Weights of a small GPT-style language model, trained from scratch on English Wikipedia: width 384.
Each number is 128 + 24 x the weight over its row's rms, rounded and kept within 0 to 255. Layers, rows and columns count from 0. The size above them is the row's rms in percent of the matrix's.

# layer 4 attention value, 384x384, rms 0.0277, rows 262-298, columns 48-95
size [117 108 111 123 113 120 111 124 115 111 127 128 126 129 118 115 122 115 116 117 124 113 114 121 113 120 103  98 107 104  95 107 101 103  93 107 105]
[[167 144 148 118 142 107 116 100 116 105  94 138 123 103  99 142 140 155  89 118 207 118 138 133 134 127 139 143  80 158 127 144 140 139 160 137 116 161 122 126 147 115 120 139  87 150 135 117]
 [151 121 129 168 110  95 119 115 137 149 121 111 113  90 139 107 109 160 149 153 104 118 116 128 129 129 123 119 132 152 130 130 155 177 139 123 111  96 152 129  91 144 111 100 142 124 170 101]
 [137 112  98 129 138 136 167  87 122 129 151 140  88 118 125 144 170 118 128 108  85 117 127 123 140 138 129 124 161 127 138 138 117 144 144 138 123 145 107  96 120 112 108 113 108 107 148  92]
 [130 130 135 128 132 173 113 127 107 163 126 156  97 110 122 120 149  71 108 156 144 141 120 144 125 108 117 106 116 132 118 154 144 123 102 143 163 133 118 138 138  94 117 116 197 146 117 135]
 [111 168 105  99 134 114 156 107 144 139 100 140 169 103 138 103 166 196 167 113 183 108 121 114 131 137 137 131 158 102 140  82 145 176 116 111 117 146 125 136 139 119 130 100 123 122 147 136]
 [132 115 124 132 168 125 107 141 158 157 116  68 124 146 149  91 119 116 157 109 108 123 127 134 113  97 108 124 143 149 124 159  59 138 144  71 126 155 165 114 135  91  99 121 167 115  98  82]
 [156 136 115 118 113 158 129 127 141 108 135 192  97 132 100 142 148 142  93 109 167 131 139 127 137 155 132 108 143 126 145 134 155 139 140 185 151 116  96 101 158 136 119 148 138 150 123 119]
 [129 137 148 106 108  81 118 130  90 136 133 106 142 104 112 106 129 131 132 150 158 105 163 137 113 117 112 126 143 109 142 160 105 119 153  93 173 147 141 145 105 120  90 159 148 162 160 153]
 [116 125  96 115 110  79 155 126  98 123 123 109 158 140 133 120  85 169 150 130 139 131  96 115 143 125 129 149 141 126 124 180 107 130 140 111  73 146  69 147 115  94 155 110 100 164 122  98]
 [142 113 143  91 120 156 127 166  85 126 136 160  98 135 115 119 141  77 101 128 114 137 142 110 137 141 115 104 146 113 155  89 102 127 167 130 136 121  83 118 111 114  63 148 204 139 127 167]
 [130 152 137 153 116 113 151 122 123 133 127 121 111 135 118 136 123 161 183  99 133 122 144 125 119 131 121 144 124 150 148 173 148 161 108 107 147 133 134 118 132 124 241 145 124 143 112 124]
 [145  96 138 139  86 131 164 133 122 160 104  88 140 135 118  97  99 141 109 120  62 115 148 114 140 119 108 129 100 133  90 108 165 128  97 118 113 186 153 101 127 152 165 108 141 108 118  64]
 [129 137  91 109 144 182 168 142 138 120 136 159 158 145 103 126 133 126 164 147 111 127 107 117 125 115 145 136 149 136 127 134 168 120 169 127 144 146 100 127 182 153 111 127  57 129  74 132]
 [146 111 110 119 113 139 143 130 124 159 124 134 128 133 140 138 106 104  73 114 116 110 198 151 119 118 136 115 130 132 113 131 109 161 145 122 134  91 161 129 110 120 143 124 110 101 144 144]
 [126 150  92 114 109 122 153 113 101  89 118 143 120 152 141 161 113 145 130 136 137 130 181 126 134 125 133 135 130 109  82 146 110 175 151 139 140 157  91  96 128 123 120 155  81 111 149 137]
 [114 164 119 136 143 145 114 118 143 114 124  99 124 137 141 117 139 156 138 110 133 111 135 131 144 124  94 144 144 118 110 161 127 140 122 131  92  94 153 142 105  88 125 119  60 138 156  98]
 [118 127 115 113 109  93 117 128  86 115 147 116 124 121 114 132 106 132 143 106 144 142  81 124 112 132 121 127 109 144 152 176  95 128  80 128 177 143 147 100 151 122 186 133 168 170 174 181]
 [132 164 112 142 115 176 100  97 116  71 118 166 107 114 118 147 139  85 130 126 140 114 170 115 116 132 137 128 136  89 101 100  93 137 131 163 115 154 137 107 134 117 158 159 153 136 120 133]
 [133 164  88 100 104 143 126 126 133 137 156 213 129 112 145  55 148 137 136 142 132 126 102 112 142  88 144 108 145 117 146  77 118 118 144 155 106 120 124 113 126 148 105 116 168 105  98 114]
 [150 111 142 112  92 132  87 107 147 145 155 143 133 135  79 151 127 160  53 139 138 147 174 114 143 125 125 143 152 109 112 116 161 146 104 106 118  76 135 104 111 129 162 106 110 181 114 129]
 [146 120 126  88 130 133 129 145 123 164  91 170 132 127 146 139 113 168 170 114  77  98  80 142  98 144 133 145 107 132 173 136 115 121 144  80  86 114 118 119 127 105 132 110 116 137 130  88]
 [122 104 161 109 204 188 103 147 150  97 100 179 124 121 115 132 119 137 135 101 126 127  95 134 152 138 125  75 110 134 124 129 104 175 120 112  85 112  99 119 102  99 145  86 142 127  94 146]
 [135 120 178  97 125  91  79 105 102 125 172 142  83 110 103 148 143  60 133 151 131 151 126 126  98 146 129  94 132 126 134 114 136 124 143 117 153 119 100  89 106 103 131 150  97 128 113 126]
 [150  93 131 116 109 146 130 110 170 151 108 156 100 125 129 134 118 115 135 119 119 132  92 124 127 116 131 107  89 134 113  97 195 124 120  96  78 129 144 165 148 126 148 131  98 142 121 123]
 [101 113 143 127  80 113 123 160 134 107 131 129 157 123 124 151 148 106 130 119 165 108 166 110 123 161 114 160 168 110  91 147 113 131 142 122 179 140  92 140 130 137 116 118 111 193 153 131]
 [124 107 112 110 182 136 171 144 162 102 117  88  57 135 115 131 144 127 163 122 102 131 113 118 148 157 114 118 122 133 144 116 124 121 108 107 122 169 119 110 133 121 128 101 150  87 107 119]
 [106 132 102 157  83 151 139 112 139 118 113  86 157 167 112 143 110 127 112 120 152 140 119 145 103 150  76 107 106 165 139 101 144 102 101 130 133 143 115 134 109 117 133 135 135 124 141  84]
 [108 104 127 134 149 133 114 150 135 171  98 119 123 133 108  92 130 122 120  90 120 126 104 125 142 127 117 119 110 122 131  79 185 134 123 107 106 116 122 127 155 108 160 109 112 149  63 112]
 [127 105 150  55 109 109 118 175  84 112 156 134  99 145 136 105 135 149 207 105 109 139 121 147 123 119 125 133 137 155 174 187 117 148 169  81 115 110 133 144 128  95  69  97 144 139 114 146]
 [152  95 112 135 120  90 123 122 130 102 116 114 101 139 161  96 127 160 139  80 129 102 110 151  98  93 126  87 149 143 128 128 185  77 128 127 115  97  98 169 133 131 134 155  78  92 155  95]
 [116 114 117  72 130 137 129 114 159  94 133 138 115 142 109 146 111 120 134 108 117 147 143 147 126 149 129 128 125 126 164 144 164 156 119  61 111 140 130  99 128 147 150 106 104 106 129  91]
 [148 138 144  78 172 116 138 120 132 148 159 107 145 117  90 145 143 179 107 157 104 118 128 133 130 133 119 128 152 138 104 127 191 121 186 141 122 104 127  96 149 111  97 119 119  87 158 129]
 [138 104 124 168 133 162 187 128 158 138 103 180 155 133 109 144 127 110 107 151 125 147 154 145 127  95 130  99 145 132 132 111 161 114 114 139  99 129 155 159 141 119 164 109 119 137 148 118]
 [140 108 136 128 129 117 217 114 104 127 160  67 144 118 135  97 156 135 114 113  49 106 170 124 106 152 129 130 134 142 116 148 109 136 179 162 113 157  66 142  83  84  87 116 160 149  87  88]
 [134 112 101 160  97 133 102 135 129 125 141 169 120 104 143 131 103 161 151 125 135 144  90 115 152 124 131 178  99 127 153 143 143 151 162 147  80 104 109 141 135 187 160  74 122 109 115 123]
 [144 108 113 115 222  97 121 101 159  82 126 118 109 161 148 118 122 134 123 155  85 146 108 124 159 104 140 141 122  95 129 108 117 131 148 141 149  93 111 120 125 147 102 117 159  98 147 132]
 [143 131 136 144 106 112  99 137 117 104 123  98 140 131 126 159 162 185 150 143  92 131 123  83 143 128 142 102  85  93 150 105 129 117 128 129 135 116 125 115 110 110 119  79 109 149 101 101]]
# layer 4 attention output (transposed), 384x384, rms 0.077, rows 262-298, columns 48-95
size [121 110 128 136 122 128 128 111 135 121 134 138 140 134 125 114 136 126 121 111 119 131 123 128 108 118  98 101 106 103 103 129 119 120 108  97 109]
[[151 134 103 169  84 138 152 154 151 150 149 103 138 108 110 122 101 123 148 155  93 124 126 137 117 126 114 128 172  88 144 130  99 147 111 110 139 113 151 120 125 119 108 133 145  90 110 131]
 [119 154 118 137 126 140 147 139  94 159 127 119 113 142 133 158 141 107 113 125 146 118 136 135 124  69 111 137 148 115 116 118 102  75 115 151 131 178 110 167 132 113 127 127 124 136  91 113]
 [125  88 162 118 122 133  82 145 116 104  93 132 141 122 117 117  97 152 113 173 113 125 132 154 146 118 124 137  94 162 115 157 129 113 145 110 146  93 140 107 130 184 134 132 178 125 126 120]
 [134 113 103 138 193 103 137 166 140 168 109  94 191 154 127 156 119 153 121 124 101 144 133 122 134 156 143 150 134 130 168 141 115  97 161 129 102 140 139 139 131  85 132 132  69  94 140 133]
 [122  83 166 141 162 138 128 133 108 113 154 109  93 180 105 151  81 121 133 163  61 101 144 141 115 129 134  91  89 178 120 118 116  82 155 123 155 134  88 119 155 147 155 127 112 148 134 158]
 [154 138 132 133  81 149 112 108 111 121 142 116 127  82 123 164 137 124 107 136 148 142 121 109 122 178 128 153 133  98 123 129 136 118 115 170 112 112 124 101 105 157 142 151 119 115 155 149]
 [109  77 161 109 116 108 151 156 151 162 111  98 158 155 131 123  89 106 131 174  82 123  87 130 124 146 107 141 101 150 113  85  85 140 152  87 141 138 144 147 127 126 185  79  94 109 113  86]
 [173 124 135 134 170 161 133 117 128  78 114 100 102 132 134 160 131  81 134  79 135 123 100 134 119 120  95 152 124 111 107 123 119 138 110 150 128 130 123 105 135 131 130 140 104 123  45 121]
 [144 118 131 133  98 110 124 125  79 156 102 135 118 128 114 131 148 102 112 111 151 137 122 134 144 138  91  90 108 161 160 114 106 132  74 167 174 125 154 122 133 188 119 125 152 107 159 152]
 [ 68 134 148 121 131 143 130 101 155 114  81 136 139 103 134 144 134 160 155 119 138  72 126 123 123 132 130 186 102 147 104 143 146 132 120 142 108 117 167 113 136 143 146 139  91 122 122 107]
 [159 109 138 130 135 136  98 167 113 130 138 128 170 140 132 213 146  98  97 155 141 120 141 100 152 100 104 113 145  97 128 117 115 122 137 141  99 126 152 168 128 150  96  93 123 125 150 120]
 [142 156 118 115 146 114  90 146 169 109 164 145 104 106 146 179 153 110 144 149 154 113 114 133 108 148 129 176 180 146 153 111  97 109 155 127 153 111  99 100 138 119 145 153 113 118 154 140]
 [116 157 192 117 112 139 131 132 100 159 139  70 131  73 120 122 150 134 100  88 158 138 116 151 127 124 161 132 134 116 114 129 143 179 126 108 125 103 148 139 122 136 143 119 179 117 167  83]
 [133 139 113 107 125 130 104 166 147  96 165 114 107 124 148 151 146 127 146 112 149 146  88 126 148 151 121 101 166 116 135 121 147 111  71 125  87 143 103 161 102 115 119 136 131 181 111 114]
 [115 144 178 115 148 112  95 170 120 168 134 155 138 122 105  79  86  73 120 124 109 107 125 107 127 137 138 139 145 158 159 106 145  96  88 112 105 114 159 140 121 127 147  97 200 143 123 117]
 [150  93 121 112 105 134 179 135 105 132 131 178 141 155 120 122 118 122 122 115 103 124 157 102 122 171 172 114 108 141 142 129 143  96 110 136 119 196 130 111 134 179 124 127 168 123 109 170]
 [171 119 156 117 138 149 141 146 182 112 127 162 117 157 123 126 140 130 163 160 119 110 112 132 151 113 150 110 155 105  99 111 179 133 137 127 113 122 127 144 100 152  77 118  72 101 117 148]
 [145 132 127 100 108  73 118 167 117 160 138  92 177 110 141 106 126 185 130 144 118 133 113 132 111 119 127 104 120 122 146 144 159 118  98 107  91 111 121 147 158 145 112  69 136 172 120 128]
 [153 151 138 133 130 136 123 126 122 142 111  64 123 119 117 181  81 132 132 142 143 113 147 116 107 136 140 118  99 139 118 169 159 107  83 110 155 120 106 134 110 105 158 162  94 162 166 129]
 [128 165 109 178 148 134 160 162 116 144 110 103 108 112 164 112 144 126 160 101  93 104 105  82 107 143 137 128  98 172 158 156 141 109 113 163 123 160 110 182 145 134 127 162 185  99 126 133]
 [ 84 136 118 136 140 125 123 121 118  73 137 126 113 115 137 130 158 121 105 113 147 107 165 118 138 129  99 180 128 127  88 119 148 157 141 140 164  99 106 117 134 147 119 188 148 124  93 134]
 [122 120  92 134  96  97 126  99  94 133 181 116 176 151 142 147 162  88 127 150 123 135 144 145 120 126  43 101 111 160 105 141 133 110 121 152 138 115 153 102 137 178 141 139 175 143 147 113]
 [110 107  99 147 129 165 145 170 153 111  46 171 148 177 159 106  88 150 129 131 135 125 115 139 155 146 168 155  96 130  78 121 126 110 127 149 110 107 141 142 147 108 130 101 156 109  98 111]
 [101 171 145 116 155 113 106 150  80 125 165 157 157 109 152 129 151 156  94 121 124 160 138 106 118 132 132 148 152 102 125  93  82  94 128 148 156 130 109 125 120 135  95 139 140 141 170 145]
 [156 170 116 107 149 132 120 109 136 106 107 126 122 187 144 137  97 129 149 113 122 102  85 112 110 113 130 133 107 124 137 119 116 131 148 122 113 102 194 147 164 136 195 152 123  68  96 116]
 [105 192 129 135 105 118 125  94 123 153 121 154 185 111 132 143 150 131 115 121 157 105 133 119 169  98 130 144 125 115  96 137 135  81 154 153 107 129 169 138  90 166  78 157 105 104 163 104]
 [107 123 142  94 136  99  96 165 116 123 159 148 137  94 177 101 138  91 126 145 112 153 152 145 199 127 170 127 127 126 119 141 113 157 178  99 122 121 143 119 131 124 139 105  88 102 107 112]
 [144 144 121 119 128 132 155 132  57 124 116 133 158 136 114 152 109 111 109 164 141 151 131 153 133 109 133 139 130 124 152 143 110 112 108 150 118 140 163 123  96 171 127 130 156 115 160 122]
 [121 121 143 123 135 128 152  90 152 109 122 107 126 102 149 202 163 123  96 102 156  95 141 147 153 160 119 112 128 126  79 105 147 108 113 155 135  98 140  99 147 122 130 160 121 125 131 163]
 [134 130 130 135 117 150 134 129 140 172 123 152 156 149  88 135 146 124 119 152 147 162 164  80 125 172 120 141 115  94 160 137 125 162 104 107 127 146 122 133 110 158 142 141 135 147 133 159]
 [141 154 158  99 113 132 118 119 114 140 124 148 135 152 142 137 170 155 129 122 131 110 117  95 137 111  97 140 118 140 119 119 132 142 126 185 165 118 113 119  97 139 102 133 132  77  79 105]
 [140 134 145 190  90 129  76 139  84 107 148 107  87 103 126 127  86 148 169  93 138 132 152 106 119 104 140 160 103 138 122 142  65 153 121 154 136 140 154 187 105 140 155 167 150 143 124 126]
 [128 130 134 107 132  79 125 114 148 162 111  67 134 145 100 116 118 158 136 123 141 106 117 107 126 158 138 132 151 156  79 161 121 137 123 107 136 125 115 137 142 144 138  97 126 119 156 139]
 [103 153 110  98 131  98  65 150 144 129 114 158  84 109 159 154 105 118 151 144 166 117 140 122 139 134 133  89 114 135 130 129 114 125 137  72 158 136 125 113 151 136 138 166 116 162 139 158]
 [140 127 174 108 146  91 125 157 134 127 100  89 143 147  95 121 118 153 119 143  94 132 137 123 125 121 131  83  93 121  93 100 158 119 113 131 143 126 104 125 109 115 133 154 129 158 135  74]
 [112 140 148 158  64  89 131 167  76 161  95 122 142 107 152 113 132 136 130 135 161 140 150 125 109 123 163 160 104 177 145 139 100  80 162  88 122 128 139 137 122  87  98 135 141 147 129 105]
 [147 163 153 117 138 110 144 165 108 135 111 126 144 137 130  92  53 134 142 132 173 159 112 127 125 188 144 186 112 137 119 163 142 165 140 152 128 157 113 161 124 109 123 146 144 153  98 143]]
# layer 4 attention query, 384x384, rms 0.0374, rows 288-319, columns 48-95
size [107 112 101  95  94 100  93 111 117  96  99  97 111 109 110  98 116 100  98  95 102 104 109 112 105 100 108 100 103 100  96 111]
[[104 156 143 171 119 176 153 109  93  75 110 217 150 138 152 143 144  99 122 113 117 134 117 113 151 107 149 113 105 110 145  93 147 129 111 112 125  99 153  85 140  78  99 130 132 174 127 136]
 [114 131 112 153  83 190 105 130  84 116 130 158 172 128 139 105  91 100 137  97  94  59 113 135 149 141 117 135 110 109 143 164 125 134 161 123 128  90 104 151 159 145 132 149 121 118 124 116]
 [ 93 118 151  82 107  93 129 103  98 108 166 135 148 142 154 136 170 143 125  98 161 129 106 124 122 123 141 138 123 139 120 171 143 110 118 115  99 117  80 109 156 143 184 142 120 142 131 117]
 [146 123 164 141 105 127 174  94 160 136 116 115 130 104 144 144 136 111 119 143 124  95 130 111 120 146 104 141  98  87 123  95 120 145 127 144 147 104 106 124 128 124 154  61 127 132 124  98]
 [139 113 120 113 132 143  88 130 153 106 125 137 152 126 136 119 122 145 122 126 101 164 175 147 107 117 112 154 135 119 143 174 155 149 139 113 153 185 121  95 120 108 107 134 138 143 122 149]
 [124 102 103 107  86 152 124 103 142 101 125 114 149 121  89 122 135  99 105 141 159  88 135 118 114 157 125 140 125 106 153 141 109 151 127 120 131 102 109 111 132 105 125 113  89 127 131 108]
 [140 131 121 103 149 118 154 163 151 115 101 155 124 137 137  70  97 115 118 141  95 159 146 117 165 135 127 161 158 151 121 143 110 175 139 161  83  94 105  93 149 129 140  95 114 151 138 132]
 [143 139 143  53 144 163 105 112 107 146 122 166 120 135 103  99 109 113 141 141 113 126 138 122 114  76  95 181 159 127 149 129 111 134 134 125 160 130 107 106  67 114 120 118  57 141 102 125]
 [127 133 115 123  80  94 118 127 144 151 129  78 110 122 157 135 164  99 154 146 168 146  94 120 133  91 141 105 115 136 131 117 116 112 129 128 149 121 108 113 164 175 141 158 164 136 146  68]
 [130  89 102 131 121 139 144 147 114 112 168 101 118 140 105 155 161 132 129 139 133  92 159 129 158 143 144 159 107 177 103 147 145  97  89 169 102 134 139 137 128 119 161  72 132 133 123 131]
 [ 99 122 136 109 130 133  91 109 164  71 113 155 143 103 144 129 133 100 136 196 117 127 150  89 130 143 122 129 120 136 139  94 128 151  80 120  98 126 126 120 145 147 127 126 174 143 114 138]
 [121 143 143 122 118 135 160 145 107 141 141 145 164 117 118  86 124 125  66 164 159 135 161 121 138 100 112 136 117 108 129 127 159 151 140 134 135 114 165 114 129  94 141 129 141 125 163 113]
 [164 154  89 139 139 113 131 132 127 148  79 132 106 116  57 123 134 129 125 140 149 116 111 145 153 135 123 109 164  91 162 128 140 112  88 129 126 141 121 141 124 129 165 145 110 156 168 114]
 [168 120 124 131 101 149 114 123 158 173 129 114 163 136 172 119 136 126 133  95  99 133 151 145 154 140 179 150 145 119 160 152 127  92 107 123 104 156  95 127 124 135 188  95 163 192 109 151]
 [130 150 146 107  97 154 105 121 194 150 146 124 148 126 129  88 141 109 136 120 113 126 139 119 158 114 118 157 100 154 140  82 115 124 149  88 123 129 121 124 131 108 131 122 118 140 127 161]
 [159 118  91 104 179  66  92 125  83 106 123 129 128 126 131 142 118 125 118  77 157 151 136 100 119  96 127 129 101 125  95 134 121 114 117 124 137 112 137  94 122 124 114  87 124 133 106 133]
 [129 116 150 172 132 132 136 120 138 109 139 144 113 153 158 119  99 109 116 134  93 117 162 124 112  77 135 130 148 142 132 124 132 149 140 159 133  93 127  93 108 143 136 125 161  89 114 111]
 [ 70 101 141 130 167 131 163  91 136  87 130 137 144 127 129 106 130 136 114  79 125 162 173 155  97 151 163 172 113 136 122  95 131 142 150 152  93 104 149  84 128 165 129 147 101 119 119 157]
 [ 86 107 152 127 158  78 122 122 119 127 125  88 108 135 121 100 124 115 132 118 129 147 140 137 110 109 126  97 184 122  88  83 156 151 126 139 144 148 122 179 123  92 111 118 146 118 180 146]
 [146 131  87 199 103 105 122 134  88 165 136 152 165 120 172 145 147 142 110 116 127 132 140 160  99 120 157 170  88  95 164 133 133 113 139 149 162 124 117 109  94 151 131 109 164 121 103 152]
 [175 123 107 111 184 133 134 141  90 150 156 103 113 107 136 110 170  84 148 128 154 105 154 119 121 121  94 132 126 148  65 133 141 114 104 131 130 162 118 156 120 121 145  95 126 162 117 163]
 [138 104 117 117 144  79 103 125 110 109  95 156 105 155 157 128 179 132 127 119 152 119 162 117 110 124 154 179 127 114 112 122 137 122 112 128 100  94  88 101 126 128 131 126 165 147 118 117]
 [127 134 122 128 111 132 129 122 122 150 137 107 160 153 125 129 132 132 125 105 134 115 136 123 117 164 116 139 115 125 173 124 102 140 110 120 119 141 110 138 127 131 146 144 147 140 171 125]
 [157 151 114 112 103 179 164 119 131 147 106 110 136  98 142 123 152 108  77 144 139 119 149 152 122 113 131 126  96 136  92 113 134 106 130 100 132 113 168 144  82 151 145 115 110 148 110 117]
 [ 81 173 111 106 149 116 136 145 140 132 116 136 158 131 159 191 117 112 124  97 153 137 109 129 109 146 127 158 148 119 182 152 130 149 122 124 137 138 113 119 116 126 133 104 120 104 132 101]
 [162 172 143  88 145  96  99 135 139 137  95 154 148 172 171 106 176  84 146 163 121 154 111  98 144 102 106 131 113 101 110 142 103 139 114 155 148 104 144 117 164 137 141 135  78 130 138 106]
 [182 152 103 121 115 115  97 117 130 116  99 112 133 125 137 129  94 132 171 136 131 121 105 158 116 155 145 154  91 129 136 175 138  93 132 137 144 110 189 181 190 132 118 122 105 102  96  97]
 [109 134 140 136 130 148  78  53 120 141 160 130 139 123  89  86 144 122 145 116 121 121 111 157 154 123 126 147 131 109 149  93 113  67 129 117 136 123 149 146 128  87  60 130 159 110 124 131]
 [121 106  81 137 132 109 125 171 121 135 136 107 159 120 139 117 180 120 122  78 164 183 116 111 155 164 155 122 148 138 194 180 131 158 134 108 111 132 100 111 131 130 145 137 101 129 112 106]
 [ 85 147 136 117  98 160  83 145 116 127 144 142 171 100 150 147 129 141 165 109 146 134 119 120 173 164 117 162 130 123 171 148 107 156 123 182 104 140 115 140 143 135 144 110  98 113  73 123]
 [175 139 155 136 134  94 182 113 147 102 157 141 158 166 162 115 124 136 133 176 130 153 130 108 121 124  85 133 173 165  99 119 112 173 112 144 113 107 156 128 126 164 130  69 146 119 141 118]
 [144 180 114  89  79 167 175 147  92 170 113 130 137 141 161 123 126 150 121 152 103  99 131 145 116 119  76 114 114 123 108 144 114 138 149 111 215 128 110 143 129 102 125 147 121 146 109 144]]
# layer 4 attention key, 384x384, rms 0.031, rows 288-319, columns 48-95
size [ 91  95 114  97 108 103  91  89 133 113 131 101  88  95 109  88  95 129 107  89  97 115  98  92  90 110  84 109 114 119  88  95]
[[131 136 121 122 146 113 134 139  97 108 137 126 131 139  80 153 101 153  85 123 116 162 127 181 126 129 129 122 158  68 159 146 131 109 132 132 135 119 142 132 138 111 126 139 122 121 133 139]
 [130 129 138 112 159 117 130 104 134 154 191 128 103 167  88 110 169 115 106 123 112 151 101 115 145  93 137 133 111 129 144 149 116 127 111 142 132 137 134 163 110 155 144 106 153 118 122 127]
 [119 108  83 171 134 138 133  97 121 143 124 104 146  94 150 141 148 130 129 145 128 111 140  97 156 129 140 145 102 135 123 128 143 146 142 127  92  97 132 133 129 146 139 132 146 101 113 121]
 [113 129 150 133 123 157 120 112  97 138 127  93 135  89 166 114 155 127 151 164  86 121 137  65  75 181 123 114 126 166 119 125 113 141 141 109 177 160 130 121 141 121 155 129 114 131 115 117]
 [131 133 118 164 115 131 108 163  90 123 133 113 108  82 154 134 109 174 145 149 142 119 111 178 178 128 107 128 131 152 157 134 120  99 135 131 120 156 139  87 133 140 128 130 123 157 119 120]
 [116 123 126 142 131 108 127 106 141 155  91 113 102  67 120  86 113 155 126 122 110 135 153 210 142 110 169 132 125 153  92 114 100 129  99 146 155 125 130 135 145 177 140 178 131 125 100 139]
 [156 109 139 112 122 138 115 121 168 155 122 118 142  64 144 132 147 118 145 141 117 140 128  90  67 125 124 106  98 169  80  87  92 163 146  88 145 177 109 119 117 137 111 115 149 102 134 130]
 [148 154 112 157 124 130 117 136 162 101 139 111 118 141 142 150 121 128 142 145 133 102 138 136 184 121 150 134 122 128 157 149 178  93 165 139 132 140 116 157 130 131 119 125 114 148 154 115]
 [142 112 125 114 135 154 136 116 127  97 140 130 149  97 159 153 162 126  96 104 137  73 140 133 138 206 124 108 111 158 122 140 131 128 126 150 133 133  89 125 146 108 153 101 145 111 137 104]
 [ 87 126 124 116 109 137 116 136 134  95 100 111 105  54 127 140 117 117 143  94 106 119 139 123 137  87 104 112 107  82 135 134 114 122 177 150 131 157 118 127 139 136 123 139 129 141 119 119]
 [133 154 181 135 130 136 152 192 126 116  92 117 123 178 158  79 129 111 127 144 156 138 130 182 119 106 127 110 124 109 103 160 122 126 141 156 133 134  71 140 143 141 133 125 111 119 118 113]
 [148 138 116 153 137 101 135  81 148  94 156 129 126 115 166 138 140 144 145 114 116  93 108 137 141 103  84 137  76 131 146 122 115 120 140 134 149 166 135 137 158 162 128 127 121 131 115 118]
 [124 125 124 153 124 151 152 120 122 113 139 150 123 135 110 146 139 148 116 111 124 171 137  43 108 131 118 161  89 146 119 126 161 110 108 133 132 124 131 144 126  84 139 174 142 105 136 152]
 [ 98 146 118 130 122 147 133  80 150  94 149 112 106 102 141 106 155 130  82 152 148 110  93 161 155 146 101 118 133 136 155 135 112 113 135 101 138 112 167  87 130 144 101 184 117  90 111 130]
 [128 117  97 144 143 125 149 167 121 118 151 115 139  68  92  92 131 140 119 152 112 125 112 130 119 166 142 149 118 158 152 128 130 130 147 123 140 146 137 133 152 154 117 105 148 121 120 137]
 [108 123 107 100  89 135 139  96 157 119 108 136 118 139 139 117 160 110 103 156 115 147  98 118  48  64 119 147 116 132  90 143 126 123 126 110 152 120 137 116 123 134 142 125 116  95 100 152]
 [122  81 138 190 123  88 153  91 132 139 141 132 148 148 143 122 150 133 128 147 131  99 100 139  79 133 112 131 112 175 139 147 123 132 116 144 122 147 143 127 193 103 131 128 123 129 101 156]
 [132 116 132 122 123 128 100 137 133 143 118 130 115 105 110 140 112 124 155 144 142  57 166 169 116 114 112 107 167 100  94 146 152 110 162 133 136 100 121 152 104 102 157 133 176 126 120 144]
 [127 127 114 132 117 142 123 139 121 103 134 137 137 126 151 123 105 123 115 122 104 154 112  95 106 143  97 129  94 120 181 136  98 100 109  95 130 117 119 114 143  89 136 129 140 104 104 158]
 [159 115 117 124 146 165 146 111  90 180 160 135 126 108 110 161 143 101 168 150 137  95  60 184 192 100 124 146 116  93  86 122 141 117 106 132  77 176 141 129 174 150 120 182 131 121 118 116]
 [ 97 149 112 130 150 146 142 142 126 114 151 125 148 134  82 120 165 160 110 118 125 142 146 165 132 128 118 136  87 100 179 112 135 110 157  98 140 136 127 125 112 154 152 100 115  92 140 139]
 [116 169 121 113 106 129 125 127 126 113 140 131 160 183 129 158 170 118 104 156 100 127 131 189 210 155  83 128 127 146 111 143 129 126 154 129 110  86 116 176 122 117 160 124 142  94  96 152]
 [156 111 104 164 141  95  90 157 150 127 134 126 152 162  99 113 153 158 117 151 121  92 107 143 146 176 109 144 159 115 126  97 139 133 115  90 155  95 169 141 133 113 136 129 159  85 121 125]
 [109 118 125 132 154  81 122 122 127  98 113 123 121 147 141 110 127  96 146 105 122 162 131  41 163 146 117 144 100  74 162 125 133 140 116  76 162 123 132 130 152  93 125 138  86 150 139 126]
 [138 145 127 120  89  97 115  81 126 173 156 111  99 119  89 132 153 115 102 150 114  88 115 129 164 127 125 164 131 119 109 129 124 129 134 188 139 124 105  93 111  54 153 125 101 128 139 179]
 [126 144 142 118 132 165 153 103 124 128 169 133 106 164 125  87 154 117 111 141 162 109 129 132 118  97 114 159 130 197 112 114 148 131 134  85 146 145  85 136 123 163 134 100 124 143 141 145]
 [ 94 142 144 111 114 116 135 116 117 139 157 153 154 190 151 133 125 115  96  96 118 120 136 155 198 118 153 188 136 127 142 140 162 112 149 140 159 119  88 117 130 114 100 135 137 116 150 143]
 [134 139 111 120 110 117 134 179 124 100 142 139 161  95 109 133  71 105 119 135 127 153 121  92 186 104 143 127 148 132 148 132 123 139 129 135 144 123  98 122 143 158 138 138 136 109 174 135]
 [135 142 150 132 144 102 141 128 119 194 118 120 109  95 133 132 161 169 124 146 140 138 130 114 116 135  75 130 147 117 128 105 160  91 138 173  86 156 114 156 138 152 163  88 128 145 117 101]
 [158 128 113 143 144 127 128  88 120 139 191 150 157 139 190  94 113 138 131 119 141 140  99 111 154  80 141 142 130 127 176 158 153  82 150 121 102 130 112 137 106 168 123 113 109 135 102 101]
 [ 94 112 138 131 156 133  87 173 109  96 145 131 151  99 135 128 147 130  99 128 101 143 116 131  86  71 187  84 124  65 118 113  92 132 126 119 130 116 116 139 116 101 117 108 140 117 126 123]
 [133 132  87 116 143 144 157 158 136 102 110 162 142 121 105 123 122 143 112 145 122 107  84 132 199 122 138 149 100 109 116 123 125 163  94  97 123 151 153 133 118 127 146 114 135 119 156 130]]